config = dict(
    rope_fraction=1.0,
    learning_rate=0.0023,
    lr_head=0.0142,
    decay_fraction=0.366,
)
Each number is 128 + 32 x the weight over its row's rms, rounded and kept within 0 to 255. Layers, rows and columns count from 0. Numbers have three digits each. The size before them is the row's rms in percent of the matrix's.

# layer 18 MLP gate, 768x192, rms 0.106, rows 595-617, columns 96-191
093:125109121104148134120095109101124126162140147170138185127119075112104117035107147076141154152083116134126152136089054171110110105103152125130187146148142180114145118124131172143022131142196135107132119171085138117073161110144109103121128102076106168056103109080153162159124147170098119117
104:132068203128105098094105123127110179149098106140182153131089137170140177148083152143117168152149128066129161089125126168099076193089133124160168154146141122201113128173145136106121117163042076144148122127150073165105121140177059127114140107203108179076122148133097146097120159121144147121
095:104158142160104108133089147132131148116100160077155143133144166177109116143110115134088159168109187104124093060137096132090101177085156111093079092112097108115142172118113101131141087164069145170129130124115152115129128151100046129101093056093130147109131146160085130068128106042104119146
101:159065117119085086120077115155167193171119115133116163120123122119092146204157143091146123158136159113172129124093112079107078118083164153152158136162121167134107104119125123143095132125119175141123164126175179172128099140132109107106192162115164161082181162126094207139152117105110097131
101:143117159130125167166164149122150119177199131171080219117103117060089149211106118125144115095118089116093093145082062086115080134122142111120168126125108115112163151115160099172182161130093052164107158116108122095169144125111095128139156133146158115140174111171091135109182155148159108189
089:179099098165140156154113133066174150113154141115118097093097122120089147104095203195130186173077113147120095080144113130077142092149130112180102091120137089117182163059097092132098130130130122061075167128105178180139154092117116099152180152152145105103107109077165182124100130107139136199
090:172156075120116121129121153162112106115084175153118143115102140131175102135137104154153143151142173137140146141089133115177162087058074092146171115111151142204100143124115134087063158171071155123100205134112136148109170152096108115112122177147140126123113239120139118122148102164153116151
099:204188203170092164145169085159165167142135170163124144115072147131115090182150127087141105114150150100121124164045067092106070165182214162186152065168151098156141090144130120162144147131099126136154182088104163118119078147176082127124150176114160097128063196157143139110137162141090140140
103:084165134071111163126169150146156118129058156163143100159131119178095134157147160150106198186142126137163174039093077076137094085144080125185081160109158114141119151059205113096119121130095150134112128138127089123120147104147156111129123072100073112142093141169180114100161181145079132117
104:137151184125098196194141168127123110111117148124134175124147156157169163159075066111094122149133143089072136098106153082104108112128119076150126121124151143116097112123143142128138100123120129128111149108146110085102138117140174103061124171137153073075097133142137095136150149119144136078
101:107098104158122135162109207202136091148184110109144143131170154110117140092122079190126138102100146095140178117085101074129104108120141148092098119141167088137088201156131137163117122116117109138085094127138103113108150128058101126130151147181101189096136102116137115136133110140180133159
099:100146096140110172173151132130143189146141160132136109118141066146150158135089112137119136138122112097123025124130075109125138088189138199106107113195147152127139133114092086151097123188175122152101184143136091053174151158161096166048156138094156139093152149145143144150183193108166101132
102:127133111073124099079143100137112080142113143159094109141098150137084138145060073140107179156143085125191079116158170100135062144117136116109105130190124096138082139141144144135096160071148081174096142099097147161162154153168138064114168178146147128174152126092111119144149167112139095177
105:169123070144125086136119094151167127156176126190052115189168123109158068088069146123180089169141099093099153103108106134048088119128083144099153133143134084148097124076131086056135134148141144162117072129121113161135105184139083130140135079127128170112141151144132195061135127170190140123
103:058131101053091155089145181127132105140074108126169106150133103127082117103103154111188142114147118111099111126123113078117096086180136137168172146083124172200134119130187090144116126114187075097138137157087075122080124092091098151103129095151146093138095157185109073155164107133202086151
099:168169068019143163149154123190141108088128124143126134108193088154062141132132121107151137163115142143190188062085083105141142164121149140138115189156131166094172138106167126101124134105121104124120139108047112074129155141175153136113083101135184132088137134128126126117111099134122160089
094:116124139098135094097113093188140131125121040096195151142132144178097151117182215170143076165160170077111145100086182103157085137097133160130084133126126144127105148107166108109058091084125126100135099075116175120157168135091114090134120152168154099097092077129139162112143153091135202176
102:139202148106201187130118169086100135137141132135086129121078171111150141127146115099172124179118115135138154170121062091136151107155137120097162118152092143138165106165114126147062093141076093148147079167147110073113152092141147140130125138176088110073144146080162123117186126156149161083
108:097115128160047105169134131110178073137159117141130110119107184108126136137202198125100104127151125120168080111116106112116120123081171120116141111174171141146076139069140161062162176140080108106064154109159172118094153160175142139110139150126109118134072110120113102106120116119144121156
091:111144135138087126108148140086100111114167111149145101111137139119143113180170149158167114152126109135136129097168178158141095174112170125099111116090059071136107104180196112194171094135100092076090104095090166122108094157112130162119170139135097096092136184111036132141146153126108110084
090:112159097109107127151199188139163095075183127122090114115133153083179094172094152104126119131156126104058127131098100102106208134163090073108206156134180084109128148127145101148111124142145060182116159128126157159160118088147130154169150127198131122112122091063155156109210059133067111097
105:120127159149136138109117101135193147146117142153161110131084095167154152134105122140109132125126138100063148093147063104129059107120133087101137146135081141149080135157174153094156070131115115084098098120120099145105096113162063128204147109174179133097069130093173142119155156128162098099
102:113107126127155135166161170147097164168080113133126159127138144119087163138111087070126087111128150098139118048201105110064111126144125172125139166110158072147133194071115149130152157159113116167105060100086105149164179114086111116095215110111168096119186152097145159067117167129107111163
# layer 18 MLP up, 768x192, rms 0.107, rows 595-617, columns 96-191
092:131140105132149088190132125095111155115131072149146101090161091136150061074183137099104084129158166097067153136131131168119132132162077160132111092117141065156125128176116135129121099099125120110132100147111206096096165138109143144099107099073190120131218149126140077101111077160152187113
098:099119131091137158133119088148135098123127120116108117164158088095113131123122175147126155098111165129111154094174104154142047173128139084076064151150167096110114126107112151096114142118192119128145091156109104135145099195148114086077088070074103143087112176170123133161134222135076118100
096:058135162175144122095106085084128147147085155100131082124122189124142153082200133082168119133105092134133171180145113126143080092106168101090086147107173165143130103119165145089167061164159130145154106118106149100147106124143156116139164119161122118100143110110145185097162138153086187114
100:109154143134121180099135136134122095143164136101179135141095193114147118108203124169138061118089081135125149146151130117096129138140109134124099185156110134127145141102132134125089128098134130184131067125084074093129126079128167169161126068139087156187129080192143119203157147210117116148
109:115140117073135192195146110137152156146043141177110138171104058114104064107147137068152166185109116155142146090120136129117129138128052129149128114143188163134131143132116148073115176168138138136148087104111098126050153059098153084157138123117112132151095149102139082121066114106129094071
091:071092160079122114159131126163094115155136136153119080155141098107153068157159072123088071085135158124134093153175172133082128109162139118104097134136189150125116111123125132185142199180149166087106120141123169082134141155057109042102084105092113133179121155124136131112121110161161154174
094:127161109124123172131150120105120148142112117145136134108149130185134080164142101101158125165181180114148138137113115131145134062101169109142123089141089138067140087086101142138127212139075128128119170146116124157086104106120115131096090171166043123102135134112147115124082157135147106157
098:108135098083181119124152090102151202102098152160124123145098119160170117097118156159120118152102165136109172130138099097085144122138161146171071133177119065136141178179098085135102099130147149093143179123137136151191116149130189128115185173130097119061135131147123121136068151122120130114
104:154055145160159077134156127108165129127122122143092111122181110086052091167155144100106097116094079148139151125128108200171123115102090144172127118132181174145107161165123160114126094095119094106145099163149130177151130100099137118145165220143146159149152196139113112098078106147090112086
101:118136119128153196090136091164166130156123105132088096140137125123118114158142099127121102199112162074137120155111140102101157135072096141137181114191162184072097108143115246094158114086150129147097134055192102098111112173190178125098091091172181067129129120045171106110079136090124057160
100:141083173093179071149154107131099057161174107131160130160135109152161188072121155165168129091104171123137099167111093174055117170144142152147120160136154138139079123134161105152161134186123098123124172183127153111113086132146110109166111082151136110162196160100143117125092165098151133156
102:124141125147193115143141077114103154130129109108114135113126134157131080123187118138096103152141163094141081111062126116185105098125183087116171191103156198060135129158145178113083099081152146127133118135058112160179161155186157163082111095163088184136131078135097056185130085156070158190
107:155080099188125169172092130110193204149178111130076104156160141166095187137112161203100161130142069136127126145109132162106079053112113095146085154182161191087126096094104132155053080133146184108114105131138158123149109061160152182097129150143144102154141097115107121083179087134141145168
108:161111166124126129148112152149160144145144108119083120135127146139140130116145099088183126144145207098056103150122129100079075077057117085112126121121136182147137140150135202143134125134112132184110091115150102096115100162119105149154158164129146161087122132127116150090085095126115145158
100:109146118090190129149119136043077178128122214109156085152159129129155148126136143134175096139098147110141076191115104170146119148106113171103047126119143147141177147093143061195160119142199160186151131098150145170155131137122121118113158071105110104201125165103082123128164142143083146141
095:146164057170102155105110070105150112121108177098089127184122179140160121168089068137124148163102157134115117144111168083125149141139164165198180115004146111113118142091094122147116179139163119142117189119141150138143137155153095177146128133184089203155142134081114068150156153119194113141
095:137101105116151197106113177106204105168111196129156136206059081143122121168131065099137092084078104144099126151123086130083132072141119159113160189160101157114179103142143119161146131133079098119152117117124097090116103142158102090183166133100156165121134159130181183135118161108084133137
100:093095083090099095140131145198165095118143130121109084111138181107114142147137105108089147130094103166160117122099115102175138114095138176185098119137099095124134151049167101128187194101205161085117213097093105180140144141099112111109190129122159152236142110133142150147082117110115049178
110:152139123076206200160152106193113117112125117125091128092062128117127061111099130102184132139089039126098154144101113100134083096132125186093126166125122169091150128156087147116131175118151108122151135145120105178160142093139139096109141104138089112144145113127130174137109167142131077080
092:109096126134154096112074082158135118116092075173108129112119130116108079135205100149107111168133169148107140132153128179157122127118128162192112131086054128105163139093124131110145120119089185172146076197105134125101049126122172142129120100107176141088080150137154083130114105102113097140
090:146190183161146128117109138072140125143091092122073137146102219073084117159142093133138168190110144139176116156102119160106126114119068113138115098143073133119162154157111130074089155147114088113095113093126111126091135152071102088101129137074163143136138171121141109101125123118134139197
106:078171157080175137067117150187101140150126181156139148110144115132092134167173099116152129160129097064149110089110064106166080128129095100168116136136131092165131162142156119149127142094084115111119103138127126125086193153186132077148150149181104138121185128120211123167119166149137160096
103:119162098129178113173151135109102160116146135164222104157157104114136147079088130074149085110136121097150085137164158164087093123106068137142128100149174131104101120110097150162149094149108121122131161132119117091132144131188155175140136136150151126071100156198100114084119127099146090107
# layer 18 MLP down (transposed), 768x192, rms 0.0894, rows 595-616, columns 96-191
092:097139131118141145094162167157119123165156157158103136097095124095131090143136126119131152112118097071110156104105088174136123091062059122117135156084166158188177148138096118184166128152147147148160130130134135148146135087096082202124157168172164099131063071103152172086065128141140098143
096:112139099066104139090139175111158105135131146056109115111144150084088127151124151137142105180026128131182090144132189104161145068114210143101029098079127117131143130133094142132132144162157179139153099133141145118126094148137090135133144161092093110164102162106140090153107116108118099128
096:199177154156117136139173105120135064104114119110064075098208153164132050154089173129125159137138178157110181122090126153093102154160202205142112131113123101059132132099100124181053099138097116117093117159091156141188171163139160144109095123137163145105194140144115128152119194125123140131
097:151125095090061128140123126186125142126056114202095107143115105157099121122152150154089057180111173039160120125099146184115123178088210125182158093140090109153139103122116123166115165125086161163107129088165135127136112130110132145127134214129103176108109141138122131153105141144135076178
107:181172161169109157144141115166114143148180077080034195139065135100101176158071127104098099103164107105058128154132086137087114116150197185096133112114075124103114130095140114124161132143118079139108154139168115087142117206172090118150115100149097122175173089131116205164188141140135139144
094:129117062127104146095126154165106154148160123206076179154123139119198141202117183132102198162152083150135184136086165105167152109112185086113125159158157133140138144055179117060118195112125126178104113061162140133166177121146070140142150138113104088067116082104147086113143134131089118097
095:120100133128103040105134135151142095161069104160112128116093123105099238124130121132137118091121102144104139092177102162105110155137166149105124129117148139128121160144121105166152065140134129097132114124111142090156188094158116144151156121139169172098129113170124135166094133112119202114
099:098148105164122150061090126152079102104095086155096087146179115092129169169113142113143103111106162030097179110120122142118159092118194201158140126113091138150188151158142143069102065110107135142108091139147101128179170166152089106121090138114108116141106106118147134117135171159087092062
101:058116195116154139087137163136176155181095157123142116147168124163104070107161169130165164138170116051057149190131100130138173108146101085068150095152126124160104145143123038124139110157132161113119178157073198155144120081062148090043130180150106152139104146100123140103117122139103139136
098:113112158146137071105151118173104123200094103091144141166105085195118116123119122155126148130115119077139109144139117103114144101173161187087132111085073185163182184118152094175099148172096114092130121180140139162158114145143071131158148098127063156092139168151132127106135016131180153075
102:138178171155130164123115133163157155093148115142113071129079163174123144208139161154150191181109084198165178098093154095142090123157145165114055119109064076121090185111137101064115128171122101144150119116176103144093137080142102158115132143163130115158137136165088103118131192148158121102
104:122125100113149206148165128137064212112130124129112112142158087140169139150119146162085132134182110200146126112163149191132144174086075127090104061138100108106070166127089125108152097178127130120148174106165118152083111145156141127140148135079123109102078124096141160116105085076162088124
106:120121124152156085146149171160137056170143129162149106104065128152113138080148173171070112102094156137165131117154092128193089233079140175061103143132109147121104078182171132077127150116088078131086120130110173121112140125116116089133124108154091126126159144184152123143117166132146160113
108:138066136203126150112164179122130066171139084071134117127074115133152117101118071096090135132131115172102160091114120203113122087126098165111162136172091104162065101151132125176125167173211117176161118200151137145128195131120119086068119136175178166155034087132108115168102119139093096103
101:155129100119119156114104040070148134150100166070181097161154138091192127110127182065100079115075080145104105106165156081152134178178156152153136125143155163152182180142127165172107171131079186130108144116115138132106159103061184166150152165151172114094115113119103187096151162107137118142
095:090116136130141142060134166160158120145104091138160133068113130157074116108128090099148153106231132055144101105047110159156119122109119063128156199145099119106150146132127121132129081152152149131114081141120169161115172083203157131093160183116152108126124184123145148121111087124077150088
094:110122150124178089115102147149104138151127084128137122110133097106125138159098125117154137133130088079101117139073107151094163123123141106135120088208166123113124177116121136137172182075213153115108160183186137097153079112117114103131136110173090215112157150148117096116130105126116111090
097:159163169157125152091139145060081167137134134210111162117093102145135137110131144127152140175145179079085114155167115136150156104173110081115149094122132134118137102169093162169080081154097099146176039146133158102136164080116110160172080151177071093042129138080130098148153128138160174134
106:141130139114140149127155155145116180093123109093155182106136148076153141174137079134152109112113080057137136135139128180163100127161135094108159162070084124141102128177075112145135157124198165133144155106141117186108115089101130158136144166113131127102227168122089107123087091089125126127
096:123174143135120074119074096137096151113190105116154155080153122168104126149134105155150084154116155183060132132135120149102104128117150151137102116171083075139168154120138147107165076100107107058168111066091157132093168122123161135153092112137164172119132124140171114142116064096119123128
092:179085135073143136114117165162079103108104145100145130122137139143145148050125152096078050094069126077152121176095163101091161173154064207156132133115138111072163127142119125156136135086050146132108120155089105092124060113161105167126094135172116148103169171219098104131103148140137097094
108:149129148127102128116068119102146175157119117197111176111118153165139112118190116138120155149124131118102130175141151144096126135096169167159113130119050146061124139111200159073089121146134163151171078138137124148163121122125074132154111124144132032127173141175222134106117099129118054123